Part of a small language model's weights.
Size: 12 layers, width 512, MLP 2048 squared ReLU, vocabulary 16384.
Architecture: rotary positions, normalized values, capped logits.
Each number is 500 + 40 x the weight over its row's rms, rounded and kept within 0 to 999. Layers, rows and columns count from 0. Numbers have three digits each. The size before them is the row's rms in percent of the matrix's.

# o: layer 7 attention output (transposed), 768x512, rms 0.0301, rows 205-229, columns 0-127
# v: layer 7 attention value, 768x512, rms 0.0301, rows 206-229, columns 0-127
o205 124:537469505557471475528470445433486473500538526557527475511454534630556555445535534531482493491498556485523499468578468421571482476538460476438546475484546470495465526471491452515541514547541503483467486564469486510582484507451562463507475533421428469488496479461525481471527536490478503509503442583545553545536439500504469468426472520452468481507500525529558456471480518584527423466533
v206 090:547429493472508495563416522468511468584608486447504503464494492491465529534534566515439446472590462449529524452443537448472449484520507520554508498476541484533511482528589463557491518506477503468564426554524449475532423522488561483571384462493454460479530567512482512533484541473524484528479484479565509484362503485428471506521512522540503488439529511576458513541502477511550495534543
o206 106:498536468526580548409427567556555429541450529543491474486477459432516515549457527502496493513510502450492455474485495479553521478421481495520528579537567466486506542523479605497475554485464439448502481489556495527530527483554451481533519497519529498520498547534490508536439529507498562505435502472533521502475544540510534510596536485519530538518500432503530462451457482464464518490506
v207 099:573432545428492486537466507527426577451416483490511541465556455515471512519369612554493589504547474514603498533413455436529432471470503484468544556514456416547420480480542504397459536463516507526475531565496481486500517520524452449487505468424516475608505554466452490471528526501468495563510463481489527485428448516510501496516484567557524582515546607443492443509476453538487475556492
o207 106:520588495445517462485459496510493433481475506531475510477489528435489569507466433472494468484432449498528570512449491464510612546494437524538568540551458502463513471438563563475477425495448471436490503546495503434513518502535478480532556454542517544479503495469503442568556524503572500456494486483529396565548492594522501532487527522424463555554515504510499569510460525547422533499562
v208 096:499476525522507491610505503488447523468525514474454490554486540559471499443518454442498600509524529514619467374571526439525483501493513497507480531456598459558528473518472501466505451567499542495536520506464392491485530534482510406527489498494451427467553537461459594527524507511509438538488466498505484549495531595464521559503488462457515553439566460540472474539531513485528515473544
o208 110:574447479574549533485465525621523543573534513526432484552523479462532499516501433528489448547515514479462466437445473541492523501528448508482559527436468494412510498538508512424464448494497493460518477431451507497359524456508485512470504483464481494556446541492536537487492538518506515498456476485524472543464499523450472506580521558418555535441461472508477459489473437498486475433517
v209 094:449504443467561506565508457462561539453536483521460476541473556446473530584444520492470416548602492506433490461518480490506512514513453535474498473570532529591457509476408523518540441544521565481528519511356448515493537543535515499547472538517456434482551492467500526461515479440499461466384417498501559518499481559544500504536457469393556475509476560504523477518465480487492528525450
o209 110:482474467459523483584543610514466544483563434558485514504545538522575521532488448542509424503516525486529577565502426522459512495524542573509504476532518479432472441516484459513479435438485512622537457503506516378512453491516463486539564482484523508470511441523407482513466480533473508480443452469501536469436545522510525467523473511464489491529519553466469451478509503450454494474483
v210 097:550518536458487481490478472541490458582478478524433511570484494470525526443508500535467511407522473543455484522486532439513475424527519499495513460482484524412549476508551459434550524499521520516514422513528476526497502463497603482440524536425473524453444485521470529549463527544487537526427508503464572531533506511512485596477552500599544505445489514527510432503468469473554470492546
o210 103:514515509479563501454455507456466478535560533456472512508483438509500562528498469467429593510472519450487475497493444487510460395512470479495570477516473445461512427499508459534480593568503394501581504508540457568565545506533424507485472498512477482509510613474634506476521580477531553519490529464454514507506489453484463527583475478480493550431505483522492507507579501449557482459486
v211 099:493494481542481477534493465500468528526489566501446581500504525419475448487535438379496517380534496451520485471547502467492500518468483433457403509523493451472512469483463526510505481466538458509480525489480479473505466475521537468536493531554541460578479477572594634539561496470500536458516562540445424564485441537508447506456480471497487550483499517440500514484552519548532448465535
o211 121:546544485551469485453440590476512496531493511515500510547508432531461506485549553511477527501574509541421482418477440443446495559543511426453511474489482540452541466539493454460524522540558521497509451473512466528583499497492470544488500526471489460491463422456548452513468486461557575496502463459509469593428463463452492456506449515489655557484536432518489507512508567549541485536470
v212 101:547498510506492522502520516501457513469473518456493509549525464481524483452512405478494398485472578530431484575492460562481565501484468513491500566505523490478472516517447515522470538496481442508376498473388532490513517447531516559443497562560497547465540505520503463490484538505535516427438584502528494512434447497549558452468463524382541524486541461464435468519515448497540440534534
o212 101:556490495535507389547449444471511494478464512509511418477466559487451442448531597486554459520494519475498593556532543447522464514510518475547499461423506528571478535515537469498543499499471529506499544492517419468510547511486506463468491449548474489520505393480463433486471470476488459540519522493506477504524454524520532446396493473501535495479522593516496486496489545471448541484519
v213 086:466596504552497513522546459489519518413519470529487484554515507513516487511509484514544477517554451514509517487492435499534559473583444469515516539432449509458517512461454500573513522542545518509543510450525581517487495439539510451524506523461561507545492452542481554525538520472519465582507537504484499479608518514457506517481489473518483470417566400462459435450496533473417422543547
o213 102:512467429511550482485458531510467468514469447557473530570622544512472484467545424473492467477457550476508467461542545502514497453495507466407500490546457485529500415535500458531507452528426510555513500407487490461498494499498524502495405545464472506585462468436549509497495494519490514468484477412527518440472506501500522487505502503520483478426502442478529498483449489491543473488622
v214 098:507469422526464529454593435494513515414473552479478556547496504570537455505518617488465473533466464484475465470482516515468469456517490571517462472500516528486567494473488462559514511511459474594515513415588490531452498529504460532472559540503513550513511440542492489507469499433514515465502522493429538498540530460504460474468487493551428476449484466499523483522491509512453501484474
o214 106:505535575449465500503570523485511534516506510430561415545482483578436464451495513526516520547512527512553427431521496492470493520580457508566462455471495514474441542531396470525528489471606467510530512497453545543497444519512470488503455449496513491445533493512553529532544452513546468466585527492506512478406494457471520506547575512539556492531498436537539455549569548442624529511427
v215 092:501411373507478497525547538497517471495511468482495538493510466598505557494518559543512545485488539560563566482492481515530548495466464536489512478597534504487518458477545486508439469362460516481472489502513443513473505518466525465505548503493473501589430515524457484505559518425481508510494488435524507517476513496448546398494540457561432472466459490554544598550552561558517481478459
o215 110:491520552464416482585549473468433507472472477517435468517449514493480485506493457457556513515542464554474494438486452538456525470526507481518468471471529566526503499478542529441473455479471500435497487473455573559568457485462466509478465462541552536491540496533483518516465490441508486485475531513514529475500513462415538526481467507524530454508458461453515494476562453492514525586460
v216 100:603509485456479482531437516435494514543503515395447476499516495510467525480424520494495529522462434462590518475505533541543500450468521492475556546455457488492437518508492501482505513483512500470528460492492447498529510636413478483499465424493553509570511535507546467506514517480479515521519560433450435525492423524516439518505485518526505578458494542478474509501556519543465570588491
o216 099:560477504497565476498496515573520422466432515480403591541468501489453506483412452509497528511495436485553533447529425451523490525523543525513475510555532568473604572474469543473492506420577472485517529440498490498439543546535462498480550546455554471441475546528494501515522429471457440498496490483485451497524474466437535555555476461485510439544443505456472507507437496435520531454535
v217 093:525471535446485492449444519460488444553572533496511443512504576494489429537556446472521485504585400530556502514472471448487499545515501503521493489476425524508489459471525511397487460469509521488381479504508453511474555506516520507509516548479537460485493497553585459466457500515479554434508448442523523579496419530483503567436521514469455512528570511472519456521517484462494475476573
o217 105:445505493507465469508497452457481499446492480559482525519461512459529482510520499479477565510502473455525524482531538520515478461478520485584503498465499581548492543522414483512515568392550462481475495542486570530555422469471620443559544495466477488541529491556496473523437540504494554486492527478511465406546532465503560491510507511494458502529527460515483436506521431444468589549465
v218 091:552591445474523484518482605556521499580500549576509514439469510553514484544478501475515446521536580570457541472535466517517487515493566496519515495561656574450489460408557448562469503501501561479583523526512506499518576539496515452504467553421495488605526554567498523402497570479470510448509427470511478485379541514504479469493549503517538531505480504530489477524410534476547509399510
o218 091:505471486532469501496436454469433497491530429476556521535497542560499491451457497494487478531550527438463466487408554411422512482491511519457446499435555470523541508522511538486465497545573470463500475500492517478549484450487485519517530460510543485486500437441437496498442485459613547540489463541484533531562450479570488521514451559497426421551476465518514557436464522505478514535492
v219 086:477566540501489469512513516512485570565536453464491511523485570460450520431520388516508585412514473486505543496457513586562476528495517481491455544519482475462442481518475463435519481444532532499415524512510546514472552418568520541493489485496467447495476501454503531526444531613502537509480415475467476446509473484572485519455554472441491504455543415468515478468471415533527445538542
o219 106:541435465450541404563377528473431444487601467533497543523521489466486492537533463480523525547490551506498504510498483515489469462458439468474522499530538513448508463503511509490520570510496447502460553461541432487522563523499522502501549557510476484523487503540563467398553531454537476500498532460499481470442468461484482506461491525454491569456523488474488461452480470556453465460519
v220 089:450412553530523480565540566524578589538505495462488528494472490444403447535517531566501516470510490568569493476603547526543500527467508470572468475627494448460496516528538553666486543440537474484478511451523503496482540497490498549490524488498428482489541498474522501528475534529503501532499457552506499479450525458519487535492476480424488541432500482571478496459427443489542472500500
o220 108:584529435596434533473428488524449519520538524463530440505463508472484411552529520509522493538522555461394490483512505523544490484465566494461546465546498523501539433534466514454523563500535478521521539447507439536501540472520470510510539513467511472553510495486476524485469456438557574493478445514477495514460470516493548558547486623500584533524527500596533523455453599584479533494470
v221 088:527585510533502502575454499517462515449521446524501525454472491525453517396385539523502461531493531471472477467531420537516491475521514492475498535444520501500520554450471480533585505588485472484460570466498488469461482506470536578488480525631467450519572475523490540503479478495475523485433566496534517551536558510515509485493411506434482462491556420536510505471479432533537490443492
o221 100:598483546516547492537494549520442539514439523493459431440527453427598475517505426519498449534482524562516566479491501517500509542468517573485564520463551500461448502521561521595519446555455528533488507479439520433494561512502492525492454536477509505522442444510491493492429568471503474528439466512527510494387451539512473490498453475467477479459494516505524461498541530525508402488502
v222 098:538483521514480484472421414444513464457496472491478451501514475553465422571443529429491419522471472506484555505476398529452494469519545515450487428391440533495489489535433481508481510541541430532505473479541477537507484543477533552476479506531562506480493489479517434521557456502547471588437507483524516485590529494457566442504559511541504416472526448568463514488521508485436457501577
o222 111:468528518526533564542594440462586430497429543493526496521530458500491497418540509468500574420517443520528527491520604503531477558510464494516481488508440447516530556511501457548480496465523540581489565464558472500476465489503520473533519453520484550486467483505530538471524495565434480523605540442483518483537471506485485472466474484499483521485500541422545501460445555495502502505447
v223 130:550504535510457463456559450580508508458511511462518468538510487483472514560554543497410527490555555512565507440420444449495484441497503479453481515467486469476530461508471442464528510497462524513561476500565444463491447527453655508494441487423488471482482500452487468504472512476481542514488506500468412486586581487554523559519487485572509521484478483582568560479603567546503529522485
o223 071:534481506508496532455481523509504479477489500453514465521444479500518494527473497478502541531426465463459458495472488498462489504504485498556511575560493440503521514542473531433433499482509462474521516498494523527410429527492467457487515485477487463461522593507516519488523455465541523489523533490448508486452469492474482539597553547529546507476556427482481492470526515444548448430504
v224 093:483494551519477488485428542534452474569439496559478453482494515478499476461512545512529559498465506467463529558454489470498523504492464507554456523464552525492456474408548456567532546467478491486463462494579502541486502501464542434501533529562524558460502518495592469509502532532557540501452408524423512527517462473485526491490547535533527384549559407472499559491560408477512503430510
o224 107:503481480479473479548460504452498445462550480499580538551511426507421517496506492485473550497574531495487438492501477508512507476525554496475530479503513514479484473501483460534531532478533478484549512542549477507549534521440512453499479578471453352499552451449556560477558476496524583544527523523494481444472446475510504498427487493506509497509459481485543552510519584528512533549523
v225 105:552410451489526500478434406520457535576524500484494441441540545609495539461403476508447546513504494519599532490487481522456509499557493470476490512482581506558496507476554529474462470547478459481596449512512497520502506462531560457538471495533487490516542603453512451546526531512520502510510457501492507575492507558482501467507456521496437425427574541473535412490621586546433487457505
o225 101:503519504489489433523509499568535528500412523435433475526525477471463444490470531534543472476529538491554542466500476478487501514511451498524510506401494534472534574438461521391443475478556521477510483472510469579534504515502483500444515454521550479469495546510523503491459447532513493491555526479512492528565485452457446551459469455529416470500443460494519516501447461462452510530500
v226 109:546568438499472499468437492528466559513498504502508504548453577527470441528465466444504486514528526563494514486521497518495483484527504556507534552508621516541497473471483459465445496534492538520543490459475535502498562512501477431471435458434543551509540492474435586481543502524503474458502419501437487465513565463514505430533495485494465403443448530521508478517505537556482510559524
o226 078:518468476530432518531455515539461519505486486517482501567410516499445467444476525464564494499488436496458465507557505546420567522503495548539466475489498543517575512505494510431448484512560514519507531460518445522413479470536462472532491417532507428506503426520520522533495434477530524524544506577501534458574471494535425538501470484432505447533499526477467524556391516518431533508521
v227 095:471573489562550532457416394504479477552475468467485562484529501517496570522517481506527486476537474528517520374412554514526497527531480513502526446454541464540534489492515489505514565490486498528485494536478545516479507487516464526501341543466451494344551498556427500511492507532526560495523507501463557506437556500441473506530524457534477562532551540466465407488545470510548518463518
o227 112:498521551465499515523495490586550542547498493511510476471513454441561497508480543499565530485547595441476497542532515555534488461448506481513458497530473425497504440512540542424449496601415497539494491487423486471430567505498472467512490507556443597534484545490474546449483552499465513521445505452496450541557514506466486498454519535482507537497469441493511534460522512489508530504469
v228 099:481492447513513474514494525500525447487482444427533500422537494439544513414534434529467468543508460472516484556539472511499527555476533499508501533500550492542538531440491522444470504498521470495402559524472503496522418435415498492479527516544490543439530541532549539529504502494511468422528482516535485478438532515520493563513537498472475487475503490569486486460456423505550487458517
o228 099:555482535500482452484523459510578508521584552434499475557524564504530469541591483558526425512540523489461517541513498489516423508480544515553507475472543551520492538570468511539531501510466512474508532496496497461473466515451508458463499553539493434568544430499420486457558474511546520504422518550523448496447499509515538566461567476501521462473485485531563491465544499522484545524495
v229 099:460477521513523494392546512512501506564450484462513456456478521473522506485498442433460495504561481498414518536378510554553491571494508564469554493490519497407492461465610511488511508434512546454436445507513530494474512399617575515491533501550533507492506471482464426471460547523494543450517516516476459529535470522474453512480485535492478385552507471521524439515534468509449432587505
o229 120:447502474445500455481466499399490463460490486501476479477468444514484503507506527520515515492531493448543511544534486514600496388512471425502595467565559527489438434458473470529504523519464461523455543487517445499557490498511497498574523453510469527484541538535505481489529541545445487477495573556434517471514512460431509462467536441524452568481477476500521430429498491476497465468489